{"head_dim": 64, "qk_norm": false, "attn_scale": 0.125, "tie_embeddings": true, "parallel_block": false, "init": "uniform", "init_std_qkv": 0.0451, "init_std_o": 0.00994, "grad_clip": 2.0, "schedule": "wsd", "final_lr_fraction": 0.0, "batch_tokens": [16384, 32768, 65536], "doc_mask": false, "z_loss": 0.0001, "train_tokens": 237300000}
Each number is 128 + 24 x the weight over the matrix's rms, rounded and kept within 0 to 255. Layers, rows and columns count from 0. Numbers have three digits each.

# layer 2 MLP up, 896x224, rms 0.164, rows 225-346, columns 56-111
156125117162180129087126096158071148143164148108113150110122138160144135132102135101094132094108149097122141158103156119144122120181145151107116141153112102097100171123
140104132128164164124164125117114138068156142120092141098202128139126075102121117157128137109146084114116103114114105114132113104113149099098164133106109193194180130101
118098145114156075086137101103133106153156123147192100114135126125088120131073065137061122144097128126145157135112104128121119151124099123116136147099095162126097130096
132122109122158093138123130112133143136124143102111114143132109125111119105158106143114129140149127150092128094155115112136159141127122113158105158095156142127157135101
167120093089138127153094114164119143177124139114123131114091108145137124127153136113098102124113178149129137154150129104110131119109099118156149068101111109148149138135
130132133144099117114166141091104139154130159083088139175126140141137150138082115139114146100106108127131125114090137142104111123137128139090091140120116136107149158078
097132150122127133081152135123137100148129129129121146146117150141140140141125138084132167130124126123131076118117103101088128130095131078151104143139159098133120139153
135114102142087133111141097105155125146158113142112134165164105148156142151122095177139124152137120099123115124120193150129106097173123117134156127091101133140165135141
112099121194153153128120109103119129149110127135114151133111143145111146097150158118066100125112179179126118129084115126109111121113149107167118133174149119102135084185
120115117135119133093104159110148125126132127130120106143150115118092138126137125112102127103133112095172116120117121148160107137125082118112135100103122138119108125135
115132109141095103113094151094127182109100140139110096155154095101125159106137108157132128121093099135179110093117145124095084122081167150115144106119121134128134153127
123093115092136171179145134111144157109159149096119132172135153147152156120151125130108122103125074137148130121146111146068137138136164113123167094120071154133119115136
120154104127110084089136129104107135123137159133065110123143143079102133105142114149133097125135130127137138130154105117145171095130123118079129089171144120154119120134
130117108134110098087164112106113118135095173127107116124153146105123128173145075157116142150120145136089144132170106100090101106112126154103105122122128205157091124125
142103164125184082148107051111104121124115090153078147143126118141160142143118111149139134137163138109123157122123145134129163110111139109137108131165152143110147141114
167132131124124096093072158112110167102093117092063117126098078163108152088136162147149165105114135092134113137156144072137135150105138138140163111138121149153141098100
140142100184156129157100117082108141122185155161113092138124109111128171154136118147158153163129177103109112115121158157146111102114106109122126126096081129096118132106
136122085124144132120149118120146159126131139098121111160147105131099152102125141112121140123154106114154127111131168113075169102106139165147133081062100138149144136157
148143119120126100132057134155164097126116139153145103209144125136146135154130120077087118107090073133120131110158157102150111159125091116152146125189136140142114155161
161099138117098129155121160124093115125136098108077135181159152145171149142106121122143168086146149108099126100113175132141103165096136111113149111126097099166118114126
109142153156153116071109109121148151133089169171161168135122147159122142089116111113107114147166131167152109129130158097122116152134133168120114101118150164118141119126
144110164113133123152127110157124086126209099126118117149118151115118121123137129087113147148128150093152151157103145139088105151152106076204099095094152115151122123147
103116119110110125130113148139122072136153133141156125148140157131126104128111111136139115170125127202109105133108154143109181174106157159132082145143137158136103124173
122122155138107123141148060109147117117123129167182130106114117152102109131128145106072127110153132132120120125102151134114110134089148095117130128123154143097081140100
124159145155115143183089118131132126072100094142137105115077147135073115128102151124133139148092139164101124124046137154100078140161141129187184101121105107168147120093
132141141131129110153149085133161108094163113123100125145137134133122134138156106149163139100155118143184089145154151145136104162132121106122127141112097152091156090112
134132147152138137147070145122108094104118152162115119141119116100137158151141127142138100127102124134096192130169157130110121134139146144081156136122088126112184142144
120126113115054175184116157108132158124107155145163131115108150119101144101132149126140114077129154166142120135111157098146111120122131181116102126137147116122122116109
114098130119163119112129148102157102144137128121095090122132127170139110160131152183112115093138150128128138108146094133117129147130149150114098108124135101105151101168
160110149129084123125099136116165111136121127121071106110118154137109133146093141104083135152175157097192097128103126155146159177142159135098138153151132107099120170149
153165063155134149154123130157176139124164101139133135172101113119103078109138134134139076138100153135149108099166176139124122124143127148125099145082114090164109113098
108124179189100135163114132089142135084135114074153152137128120120127142135105112146123113127091124115150138158119117135136145081125118152110122137109106103143139140156
140107126119092143163129155128139118142102152118124138129142109122134131107131142089136122127136116112105090142150095138120130174141127095106121149129073141145100119134
107112093143121105115116133097099099125126097086174137105114160160097146141139133120138154090145136143107136092178164117140107101147126150138158121116167150144148132109
119128175162123130129090155148108095146141122154122161142124166157105127091145133138094153135105120059088134164099108083133157127152122147152122073117077095129137125133
100128117116137109127122129102133151178086153050104182115145146113142130098127129098147123143161134168110119128169130124125116130120112151127138152147097109115138134126
151136128124112135122055152153093171143156140142113122123158147108160156082108109116128160091140098137119153083114099112163140126117147122115135116140129143139109130098
150101115128147137113102170129091143119141140134115116143145126124114099179122161130116133108146142118094156151120088179139105167148107163160138133156143142172128122134
131094128179166085132118132135121114133115132117139115138119119119126105088118129162144130145155128147166144121120127132116118097093129062092143131126150130143146136109
121131115117136135089139097057116168127151139130100114080133058108107109108128104147158138131125120101175113061146155103134133144148149131094119177171119141159107138148
125123120124104122131125157131148109127165139135206123117136146154085164122123063154126130098125111088151117135104147127097143113120179171134115149128118128108142112177
110103109168099182153132126128136131158173161157122101128141178096151135124141130119102125146104150141127102149069147147127160109147115109124101084109114166156119098150
110148170170177112122121129115131115155136072134142125099105165162099117130070146119146114127151151156078149100085131112154153124157080107134171118137113080159133101116
135146120136129173088135158122149079165171189077122115134151151138139134112110132112112135116150120169157101147094150156046112105123149183092175136162139173131121144128
171131124118125180190132091080120125117114136143079146183138112128123106145106141114152148123141146130098147123128111146187122128075143113064139154123109142154172107146
121111099149178154166114146145167084120084161075148104038151131144147158135105155183116093109140111126163151128131131133137083117162148155130159174114091099136153081124
090142107118142121100086110149097119138091085145131110132127125119085168143144131146134128107105129126135108094154104126167142116154102129124129074133163115155118124144
143130103088138125135142087153113110132123109130139137158106174130115148073152101123140125115127141113124107099163142120101176136122135139162166146094118125126102165141
160128172134126095106145091109127144114153122101093112171113137152145128113110121140116119149160162126152086066105153140172105129161115140159123112113125129155120081125
153145105117143126129181114126076135128121144149115174109163097131145100123154155130112122147141127140137136124087114124134140103143134119117101120145144154165082149132
146132132141126110147120163161098160161110110163139142137112153151155097109154141142110141134152161142099137121134132104137137070138144150124141135117091141183169138141
121185085145113130118113147131086119144135129115148143152142165169133144113130124116137160063157148123138108113129123111120087135119123136125115102085129151117116110090
052151158123091122118111117103177130120175155138142146127120130120079120114151146114121162144128120155156159140131132109128138128086167155116116096095155136130138124131
093108130142136105130108155114110172129145099092120116191117133114136184104120098135144127117137131162133120135144090084116132109083104104155131130131131120137181098145
108128149123095168152122103117122118119144119125099095100129112144139179195148114108130146139144129147133120116128077091175116146097107119135127128132111149162139132108
147116117137093129125074126148093120088157120123152141128080105126106147170147095128117098122133160149113123112117216167111135154110129124127138114095150130105131165162
161095121094135136125133150099118167127163115128157134137105118123136138116150134122092123108099154125120092128140115102135162145116121123110139115147161104129130069129
087108124170109146115111094155132166131124154139169162095114089091123142104168119154103114134111123076144109141192126136104143102124121156068116115139106124151169093124
150125119090129113132157103126107198106134093113134134100102114086121128120144077163114130155137114141163122142102147130116103096138069130139108137155128144107148130140
135122141102124116131129128139090131099114130120127113119141106159110124130102153177145172130149152135138158105112109107151110116162084145148139140109188133136132133098
121112152124112119151126145142102168140107129130116124139107105136148119148108181093117154126157126121122150159097147130138131133128147095129118110074135160175127111190
150116117109217070112159149117130141132111124121139106130098127101107154094120159144124113090139122102128149126107160094133140147055151104135112165077145135165112082120
115175068115157111133108094129130168075146069162123133106096109159114108147131102147073142128113155166157140153090124135122143124125130100131130147135103145121125150140
149107099091154077098150136106114170112128150102118172134126156129144126119123106112094099150149163166124165122117139138147092100125148134136178173112149144150106159147
091172146136162148133132120131150156131132136129111163099105123134113136135103111124130145139112160172127114146106159145096089125132146160127113134156129104134136102092
168145186119127103120145144109140147141099150114155126145128135093106136104135156153136154136153164089107140137158112132159165084098090153078141140133098141150115102122
107118169121133126135117133107126137111117131104142068110137105113134104126143111098117129145177155094148161109120112116134172165121146117122137143099131153126172151146
186149158125158115127091109119150102122123113103083119146129138148100134106154135084166148107097155147111137121097148143110135147094062128129103118150120121135153114100
113150151089145150161132099131120192084097123128122160120108183128123095177134108113146120119158112155137123104144153114078132100099058122141174129124114103149107141148
133122165125087136146144164088139104115111133116103120082123097144100144130085125140134120103134109127113143150125128115152134150162125086177112110144118117127142133118
115122133111144143093130130196128115158128122137101177111155147099126146141105139091124129146146142081128152146120100135109115111133110193114127149144164119158152113144
124168125102155142103089141137125104149112117135097116141137135122093114095118102122134065151172111142166128109167094148120155134123116145147135160170143172088094123118
111104126135134125138134126093113109146138141120175141115141084116115119121114118127135172114154111133154105143153173131098135082121155143124089111115109125123112114114
145118115141116133128140096107127165151132156161174129171135176089137172120148104152106097075163156140102140140122095146131128132130097153153083146092107065135132112128
146105129123129157119108119112123194129144117133132097113134131097137142143132139115153096144134124148147159128156167151068109131131117113131096127105112138149177132158
103150137163140126104128136148149138130124139112142171124096134107118127159085124114141158138120122111108111154139111094142092128109159121136138097108104138125115114109
111059139082058097121133141168116147081124161187160117132071139121166131150140134157156132087129128134156092097111106132136139102099155153112123139115095122124125138120
132122147146121139108149132146088106112107135122127106155098126149127121173098124110119106124129112137119155131136075105105130105106121096127138146088131132081140094127
135142127080103107122149142115121150116111158124163159119132133143111126142136107143128174146163152122141131113105148118099140152155116116116128132093115119146120125123
090162120125116143150093141124120103157151132107120116108127119068114151124158190108122085154126076113180139126126156118129148126118144110120107137122103167149170123147
134096132142124148113140104080139136134113116142143108138162075118109155136145163165114140127132143119119132150130142140129156121145128138120134113124124120126138122101
122088106112123133147155103124112110116133136119120119164142096127116135184141090101123107107152083175137116120099087158113169146130115167092129148107124159158142149161
140085135131170129133118118113131125169162146096166148102098131103111112134110154179139144090116116087156099156125103172087138113144135151154137122114131119120109130141
122123142136066129151124117148140094148163165128142117130089139116114162125136088090130134127144162142145154140095128137158138111117105114117117079142159130160119153125
174132089162143118147108152135121135092106141127167136147124134149132143155122103175152151130135138121146138168128140135095135099138130121176130134128114139096117155108
155177138159117111113151118124126120088154137157118134134123170122127143154102119080090136126146143138100145129138122115121145093145121108105124136122145157112130074174
132128078146130142115109117153102127086156132141123153079128130096136137083115084109132132171155142139119106147117128092111123139110103148136127127168180097160171117111
122110119115130114155135113129153129117154109128134126170128146150123090109108129120119109131101156116137148102130120162175135162100113128131141134151132128129118144130
145144167162091149120134131141142152143100068149143134120140120094188127136133101126146120144140146129096119132126137115109153117145146124129079120096130159149103142132
121177170134092141109147120166094109136121093104149142102107114119156128143141129159117168151157170185143123109123133164111139145121117156124162131132079155121132091158
138107098161140141149118096130176145106120138118125088136170149095116136096103145114152098128127100112125146160140115125060148155112134106147084156110097124105115153154
147114157114125098131113123128105123146137148079124143111117160156122119123146100134112075103144157151140140147113119123133076148142135102115181115131168112073129110138
152121172112143154095150125110153115145131145121137181142133132130151138102125174141115101124100132117165146182127120169146107179115155170154127109131133136133111128118
112154105112111123124097110132086090122092126151120142090128084126128136129118116105146151132151135138126117104113135127119115135124111171158117113123115098137148121144
158122111132133172142126140159115115180116092123138131167128079132150112139119115168088078075109132146139111116126110125127151098091136104111161128123106117140142131118
101071138149118121108114120120123129121115122154141130127135125159140128142116129128081176102169120125113162170107138151161127129095128146124179131103154127145155124211
145146127108121186109110142171116170122136097073123128135124117148154129125142143115109111134165119102136133119147125111119065127107149105115091092132082137139121119131
131126119108124117114108101144086125148115119115157151184083122126104125104104117171151140132123109121172077131117107127107101124152143079160136136110103133123162131137
100146091118109141083151090145156185134092098140074099110187096078134148143122099124104165089165162161118127136096148142145146133127127137135155108150097131159148153108
108149119110131120131136100109155141101121132067133118134075137141160137095142118143136145136144082106154114158062164119143119077172089101151150147108090126132168131076
141160114135130144145121150118113141109098127132152140114148145140172160122111127114122144184091125138109132105109131127145137114119154123090136100093125152127135154125
157116159089131125152182135122111078166124115146143133116138126132139150110126123083103119125114122192152085123143106130087141053135134113070115115094109105197127133098
156103141139091169160128118073119144085134062068111096099051137072147108130122142128140117126189125089167138132137108140133102116120110091130083155109134129142154142099
158095135105138101117109133123075132097112126154121085127156079096158129137134117152140104124185145150140153136149104153132086130148128130123087139116106118129124130104
138102108133150105112139113097110130104130126131114109131119130064124114149140107119142096115142104121161146128144117144113187108138138157150148143126149121129106141103
138069141124102104085072132129143113101168111091156116088169124189125147132131098139157097125114114105097154111125176139137093139087184103137116138123130134129160157103
070132093144164114174122150110122085122099131087165143146095138136125169139081134128089107127151156130165171107107146164132116152148141103137099127140104123139125128129
207140112173143134086107133114104188128109125105116130104137108139122093135107128126151137119135117140157110134098155138160088088077091110120102156141116140145155115141
112112133078105119164039150134083121077076076123071117153141160095091164135106172145095125147106102043121096124148129092140142163191124133174167116161106126148132159107
097116125137083127085107130122140152106135120110079115147143136143132149088172109135162142087177086143169120122098097090102092132116167165162128105130093117106119143132
123096097137099155145091147143108127124113128107136125153118102146108145130122143131118137103126153123114119123125115157123163147134138140131101107123155142128138127101
134093113106116075115144115117079110177105141137137145142131139125114141145139131124107144145124105137122104128148101122114124152150150131101138104106075107156134102120
134062129127148126159144120136164157129147099127110166159120154169147138093154157132119108111156079094133169124123159123115094123088098147099149123081142102159127109142
122124109182111131100129095196099125131171148113181123156117115119132176159129135133083140137113136107143143133151124122177176129119104161165117147135116118120122158169
099099139134122137128158130092126124132144144149126125121105109098115133110083137135148108157154136107127112132136124113109152174125176128137165120112113085125118123109
113125149123141193121116104125110097134124115101145105117084126141122115121111119133117128154114118109130142100138064135108169145129139088118135111114152108135148167129
134174149117148166123141140128118093125144133152136134117124109114135096132134173101111190110142135118100126132128143146151143125123155116104164104148143168105141132144
131100078131122101108118147128098094096105120088149113116150084138118108172112111152141086161130126141155136124133108148126092164129095095112132182117127128151136109138
131122101118085092163128120133105136124114124100131153076151135114119129092111130172107106110134131114146145117164131128098137142148078179131133133108153110105119153161
098125133133201105113138102149095135127087168132114108098122112133157097140115130157113151126138150068111097105146108157132112150124093164158113131134131112095127091122
097117117138120093103127104101112142102119112124125114105119172107169140135134088158123107139192148124136123111112088120092116128124144109154102104105117168058123153133
147188115189105111097141116150141138136128124141139116169150147117115148078141124080131173126111163125119150101120133126181133104136106117165135144160151128123132119138
# layer 2 MLP down (transposed), 896x224, rms 0.0556, rows 225-346, columns 56-111
172128124158168157110139133109130124111146138109108117160109148090125112102146163154137142148071122150084095146106142175118118141132135131141103114134025109116093156128
138144154152119157133090118083122140117108160116153096134104147155179169122114103092173099141127135169120118136101169146118144113157128093145130124153085109079159140162
151128175122178195122125112141152114107107169089090147122109165116141129118114117135143126095164085096138092152111129152135113148115153157131143146109101164137149177139
116155116074145153097132139163092148081152108108141117143079112077153131131157129048076145134120066150136162142116116121128111134130112179153124169113150127108110134100
100089106149134159148153116100136145165152123149157180144140104096165142120139151168096105120139121161126160159105157121142149157073136129124168111130116103124105137129
075136114127123139082156123113107154162116136124110160075137143114104117161109057183109153155108095128109105144126057150134140114124123165113153128164110112145159126164
121107128114158106115080128114075099145088123183122103138144127095161119122133099139141133130103149148130122080119105161127101088123179185117166136130146136116128112082
113139168123133164179134124126129135130124132124109125139126087109136136113104109076127099118153112137115117146135152113126150110113138181140105117115148104092105154147
161131128101128122139131132156100155113119121108075120077138097135115142138144134123144127150145155102155139124143151129124121165140126165147144113155105137152116141153
137106098100127151108126125141114120138101135142160134110135117156120142181091127098183111097104143113100126152109081120111141122135109128130147100144102124141175129098
105113094101172122079123160128110128099147073108167109107124131083131147134150117136147113117144093112150091137122111141187132121120140092140105140085149133193122140139
115163104154165132099145062116118154166127146127095163138136111083149169106151120105177142107133093163092153145126114125159133107141137159119138135112122095139146132126
134118141129091154127119106114088144158113166139142153120135119109136126145127120148097136151102100125127125099123110129100134109147147120165113129125121133106136134127
136131158123130131116153132075116108108155124075131105126133120125136115146104122165143117108099117106098132106142149137112127158123145130097166097127141109177145153113
080167157124145129157097102121115163085123184140156076121130160122126119110151148091125130134120111087074117135118146156172133130096103150157096158140108142130160128151
151128102152122162114110126134142120142172118115106104129106137127146103100146120170128120156106083087123103113138126136118132139136143135070163111179115103123092182107
110119164126112121117122148139159103142148140133149112151110122149102115142141132160080135144128165129122156124132109106135120131158145101159135144103114087139167123103
175145098183121106130108095183125090111102149112109158079151142140134130168122119111140163158161158124119138076114127115166118143145157060126135113112147146107127083099
109115132151124147151141150137108120109119111113102127181122123077095141166158100145149133117143102146153127124160167128149131129138113133156121129133131155152118147106
159145128095165107078134125087134152110123134138140135122121154126065139090088127115145127127140135117142140114113141155126173128120136138109204140140134123120107134115
110161111143115133125150087157176116153117103118080121084123132137103095125133149107151108144096109113140131123114155141140094132125131143113166137145156133167087135117
123150111137128177118115136107125195088147131098133121167126169127123107116071106108130077114131055157150158126127121135173125117121133122179107174156125138101143151139
135134107142182091105165129164115143112109120121139148130180127108157132129121111114146151106128126142108092128076171132136121116161105101147150158123129139127145161161
131146138101156168143130121148111087139110147124112116114148168118137138098123118090135096117162153111118157151111091186168103138155126140120095106120122162191149111131
124125135104139133108140170114117163117127103129148149141134161152120110125105129127123114115070139109138152130130134142126155125143129182127136161148127083148089170102
088117184147122089152172094118156120157130120119135192092091127122119172149122141117137135127105100162145126114104130133129158097110168088130138122090111151132134121152
157098108103127089183119122102142149134127118113126104156101100120139111158133134117117183092161097105158161132150135173124108126147150138105093087126063124146120105108
128173146087146116090136108164150120139156117135143128139148174155136132095119147160102122143171150129092159147158128088077142137130130110144150170099076117104131149117
150092121167135171108091121156160184131134149152028123167156176100136110088130141099137109156119115091142124096123099131103157139134123124130094170146121129091139112127
134095089121107123165140126123129123141193115138118135169101115091161125092106118130147116127102165126117131167130070102152149141164151144077086124125119132129125109136
142115079109124155121132121107140129138132129149092121132108105114146114126126109139137173114122116141134159183120148136114099111114110160131105110144129185119103121159
135110125132134148150129071088130142149119139118150179141115156148122133124108141125137169171104115065151113133133113112148147120126143092136124132101165114139120138127
108111109154130177150143143093151113144156085144124103157140134129146110119134103113181173072136104096107141151131110098148133100157119149097099098172151148111119113117
134174123112147158164091151111133146122103145128144156134142138126121146111175165133097128117106173098128133096080130141107151095099080143110114078108060151115175092140
128183085174130104140152130121137112088165119118103152127118113183119095173106125119176162136163119135149122146082138090100149129157145120101096109134119138136152136113
107105128141149142133121124133122108122153128173210131101152089115088125092112078134127115153145146129171121142151112122125105113120123140146113186102160120164126125109
118147145131155131129120094098129109164136168129107089146174144149109057157136177116161147181134135158124135125172143148138167090125152141127130123106149114097093152133
135145127135124122134130150103130139124132104094167147134136118132111147106159127136104146143094119110154102099109153098164143094087115114094111121115123145120152109130
126129141117128145126116143126107161120130134124148168135131075169150133116128105163145136161106101140147119134142145077146152139076076160151117128115077069151152147106
154108097102093142171151081147122132167142131152143127124130150208125158077131142163125107083135139149132122143153158141119153167154161160103102123144138115184112131129
148119133122092117122123131106148135128081152132133140113124148104122121144128134123063143153095145137080173142134083135147148160138126129132138129143113116119142141154
097142120130129127153132119106127139133115137127142127106099125109121145133143114140146148110107128109129131119156133114127129127097123140169150135143126152132143124156
139127090083110148088128107146163120144106160091104191167089119129185134108079123121123177113126164131131162151123098164129135118130115183150176183099129100102177125193
118160072179142159156175139150161106119162081125109159116143080151163166086145148135147138171143151155124167127126161123147051084144099137080129134073149165138141129147
154107160182094156149140106134149112172165157174085114131184135061126106112114140107116109161137103120098132122086187122102134140115130104153134169116142139150122131151
172169169111134113122098139117085160125136100132105107134124112113155110133164164118129148109169140141131119133127148085105132145181123155141127083158100094119100143100
138127162189104119138138090089086100144131138130149103143108137136130148150174161144131147146134116131061159108080107167130123105150095126147104133116100091135127155157
092138131136141115108110141136146123104107111125130138125158132068146149154153112143123120151125100127166088169147130121117149125151136135112111112151118135130122136107
167139180115119096160108071128139174135107123073147101170169130130152179117167132109159138112181175090128142091109142089121060137120139135090147135142126118119102151180
119161112138164182145114103144128108145133136154118126129134117123127147127116153118165128120134129111118097133128168137093069128102110142113153142169114150117173141127
112150166140124134157134120132056150120100126180154062161083108151153130117142160150151109113133139129131165124110145128141087146128131149103129118106155139154105132139
115157126103178144142106122129137089159131198154112158167133133145102122102131157144106151138117141107136137137101119167157155097186119136110115135124116114100136152157
138102134138120139138073110145087148121178140131168104133118146100113130183129145112162082112157098135101168135102104097129098134140164171115086147104134152170106141186
110140128138166168197144116134105108145149153111100175154117137127161140146078094157100127097139122135144103089170113099145084130139136111144111117143150115123127113132
149136124145153141202126154120131160123128139170124144131096077096158124105154098114110153182085106120126123156113116069123119150141110121121078111157117158131064117092
086156113112131168126137164136111134091119141135109129115138138073119139117130086117095114129135110155128165161114130094185116080124130114094166102107159170156103113112
123129132136160173192168111106152145133101160132189130113121175147152101133158183128119129123132112121142093106160077098141124131116143108136144093124140132072124127094
130125112132138101149117114114147109121151177118149130141144086135177124088157141107105111116112121099153129154172081134159165137109110100126115115115125137125161115161
120105135154125121116109115126141141132136116115135116123145148121119121127117093138150120152153146117120124116144125100108140154130102146106198082102160104129114160104
124142090127129145142119144130161129146114098135141150128132147144132108146111112138179154132083130137144142122130156150162133117091124113136115156093132093116101139163
157117132148117166164075128112137161151163098112108057128100132079164122152108163143139149142162116142152113133172168127152135094102062160125126100159095152167161129125
150148126135151126169164110113139102099136165131138121146118149130101124129099123112131111109137151153113111092120135146159156124110119147112140130131136123116118124128
096121133117119129132103150141153129126054089132145130089149157161166142119106126115152123113107093148131122133123114160111134142114151156116122156110130118097119080131
142118126160123136129169163141158108137142143111196136134107120127118100141107119119101133107115137127118153142142083088138165142128102107138167105166143106135140089130
156104152127132148128113134112143126136130152154111145105156124174079133120108133151154173170124144135164132121128141099159124128119140141127135151076109079127077125102
101106098094144107162132154099131145142156121134106147110101132131136191146125146138129108112121117107143132153115155148107129115148146134121119123136128140147072117111
102156110117121104124123084175147132097104143105163167117155131102119126071128127118114159137099091131135142138136100161141156107119120128135082158135149100134143126120
140125170115122115115139151124084133111118160118139136101108084126110119100101111152124096133101113157106122090122122139139094134152104152125166139110123163168126138102
114116134124140113115131148091134126134118148172125145170132154140111081114157089124133148126148127137135133143146116131166122143142126093105129134155139097147088127098
119188123131079065157090090140130126147126116186130189117091151102092107110188139149117169139108132095117113090170084143127129172133128138145140113137089156158124161126
120157129123135152125113092100141120095114149127163104164102126141135086135135070135140160121169110134104122075113110165134124154124151125115159113117101178131162152081
192133103166140110094106136124114163090131161110128137119162172129152176108145136095109164137139145139128108116103082120129129117095149144163090108158124123154142103169
131171149126145120133123151162067125150076113119132125151110147139130139148140157159108129148139123152149153135114122125126132110127128134109132148159089162112153084117
101144131176131157114089141161118085106129101115140098119104120131102117103126140155169131163117102110117123132153117136103120145136173105149106140139075150129123110109
149169105105135148098105124099164110147097155105140128139118152152112159142130109160120149158144149129139144130165139134112116150124131145125141134131111099147146132139
142138134104166134153096153168141120139110137106124104126147138144131135154133104136112166110166075140122149140085140099088086119133148103118114088168123141161151118101
145156097099120133141134101117124115125103136128142128158110128142159132103164112108134133138088106121104106126097150136140069161117083184117117113123100132155128127150
118127116134143133156161122152139112111113113103126121168122110173119126126137090132137124102129108105116150108106154118132125147125132075146116119137139103156109183168
125129121130150099141072099120124112105139087129119159139140144103123131109111137125102127141142107097177151133141119114144107093130170103169184108086111150121142167110
120100094138112130117141133114108111145132153106126115116101091131130133146153149132115096162106131148123121118102154147120157148135150122081136119128104101110133144115
113114123114152167116172146117142156126124136156116148149112140148119105144137108116128121149122113072163098140134126140179109171118127146134127110172113133117136129139
142116126114137106118084091138122139115141136157120154106150071162119156097145151147103102124121122132110155161096129116147137098123162121101103158148130132149115116112
111102139192180131140105126104154118098138109129152157108161123113140104158141119164149148107119123157145050117126121153144152141119109138108154151152134128129124097130
140126121135141142114130122125104145134154108132124097165124108082155091102124078108126087088131092137149140132166165134096098147117139158138151135125107164123137120128
124089100122144076132141133103122139143121132131101144137108117107161133126085077143104071106101141155122105117125138104131157128117084102094116148144115134095089102142
135152153130101158140118110154144082125130126134160119152139165093124152176140122127105129114100142141150094123137157106126137151156103117090138068095171115114120094142
128123178133137105117094122138141084119105144156103154144114116165160128130122138121116161106113103107147154098153107127119086127089176104109155155108168167157174122138
155157120123133146160107146142145122138143084126113111115096151112123093140139140081156110095148157102096133116129133111122124159140142157126114114132120101105108120139
122123102118144118097096143125130112108147084135159116134105129167096117134092158110122136113141134109164118146133126146127123085092105121090099121134153110102137155125
130132105139127138143127125134145188140107111095128138130129122136156164109080105130133135147107105144117148141109112081106111117134163150141108162132121136127140125097
104088119127133144131120096121094147102148134074128149134121113139111129086080111123090109138115145143138102106132140108120084113108100139106105111098142108124109174178
127134172152132178176095123114114129082112149155087121160092129115123111097155133112179170134150109137122110153108151157132152126101149106106158115129138108111118132080
153135131162126089153155113133157115113106103121108129108163135146112107139114135168148152120149155126111129117126144108095108124133139125119106137125110152135169092119
096144120132152171106103099147151173166116122138138084115094135152092179155114132099106132105119069062105129121152148107122114160170076118083105133162053117175091168123
189142126112131137126148143144136145132108132091103141132148087145115123142121134120126070103147080145103133167123115093128155133092151134134144132152105133146138143115
148108122148105150117083135117134120102053130142124145156145166155172130115119089124127112118120126123200132166121150121084133114108109146123136094146162131120152121124
177096169155108145151146145144159151181114152137138140145135137141133096115126087151166152135155059115072115098149081178120126132124095108103120131125117152105186117147
101139126159138132121161095122116115163103071086097091138105123116103112096102130140143158108123142105178136105192143123118108125129127127090125173164113115140140168099
123142095101115090075140164139121163106134100105154133129138144145138151137129122142155085152110140134162129155104086165121079117140127128127106135141139158081150118119
090116140115114160138142105115119099154137117148112091098159103110125109128094132159132124158163117118136134121137132122128122175160138127163173158115118082137097112158
128134158100120133150166095131165168153128086114131131118137120179121138065147141110129170073150111168106160093114075108087151079142111106172146101121103102105140142124
155130124171141141130102063124137174143090121159122077113150128151137171112141175167128167128137143114163101134152123179155095133103131087059133068142115137094145121107
168158171124095125126125175138096088121112096179146117083113162119152081123092123125129155119152141135104134116104102143122144138148155122176094165118134160158162169136
099176149142086142113113133119145104153084134115116138163130140144131079170129113112106129112101110115109142164123113146154130136132148104137130182131179128146166096097
169121123170169128143133116103106139164119132150135130142184089142113129105126129116139119091109107105135069125130119144123111131111144162141131111144101154127099069107
155130110107106127133140072146123127090175150114138105140152123165112142127108099150138136138122132147125125127146068160090127160119152128155083167103094138098095144135
102106139114127106161093087121125138118158081091075085159175142144108137106093124128144157150098144117157149084114140143116111119136096144125097123164133116160121149097
166145120159155130107128140140151118102112135069162131128124127145125112134142119114099131129081051164126111098130151123141122113104098122148144108138171130105152160124
141166144077123099115112184134159150127125151132114103164084157110082169115175114096101069120084045184143188171108211096112136185189146057139150134132149110103080112095
108152134129121130122115102135137140094145162151170120086150186107109096153118110121096146176140125110124145134147154124112158101094162123157126126153171128156128123147
113157142163141085145094102123131109130146104165133139142096083103168156169110138132167125125178130134160087131166106154115154145137107110153076190128173119125148117103
132119152120147145081114129117112148120163156130135117104163153141167131111132133112158102117154116101100135153169142100119116082125106152140099159136141134109147141111
137155174105157135109151136174123125112125140108128129126103145101124081144136149138154093113096133110112110123123136102155140145081109139155114140087183088123099118123
111162087133123193123146117118140160097164114144101154171100130103084121146127128143117123163113118109127097104101132110150128126082150095148118160144130151149119117153
101126137129099161151121086139122117092142143137135110149140132119130118112185170124137105150155109140176133114136156134147172121166139121110116120114092149096154104118
124154135144092103113119105142128072128140085117136129132131147139106112141144127119168117144125126163154124068147086155126135131094187073106108142164115128138083122150
140116085112076140123141115143100142101112122075114115146163126111155113133121125126145141142112101134137123143091147125165136127138075112105152123129106132072161139150
119095122136131091115164118123128127122145109140130111073116127124065108158149130106137113112113127122146134134114107115136113107142168131180143154129121126126091179155
134116143134120192139125092086119137089123083140115134126128155180131135121126118152145139120111113135139145119132120158111093154118136120109126115125101116153115090121
104140088134163132121129167105138131162159148093120145129161155133144124110121143109105120102132095104136141117137124143129114116140141090107116183160090135088127139117
138120113112140138162091130117125149091179111138147101109085151083133145121128114152128133175161142136114129116120130108137126131147089100156117113156133159105154147140
177167127081163129126135109130160149131127140122135115123124125163146134128148123139179149140122164123097079121173145125125115120136096088110102086134136146171115129129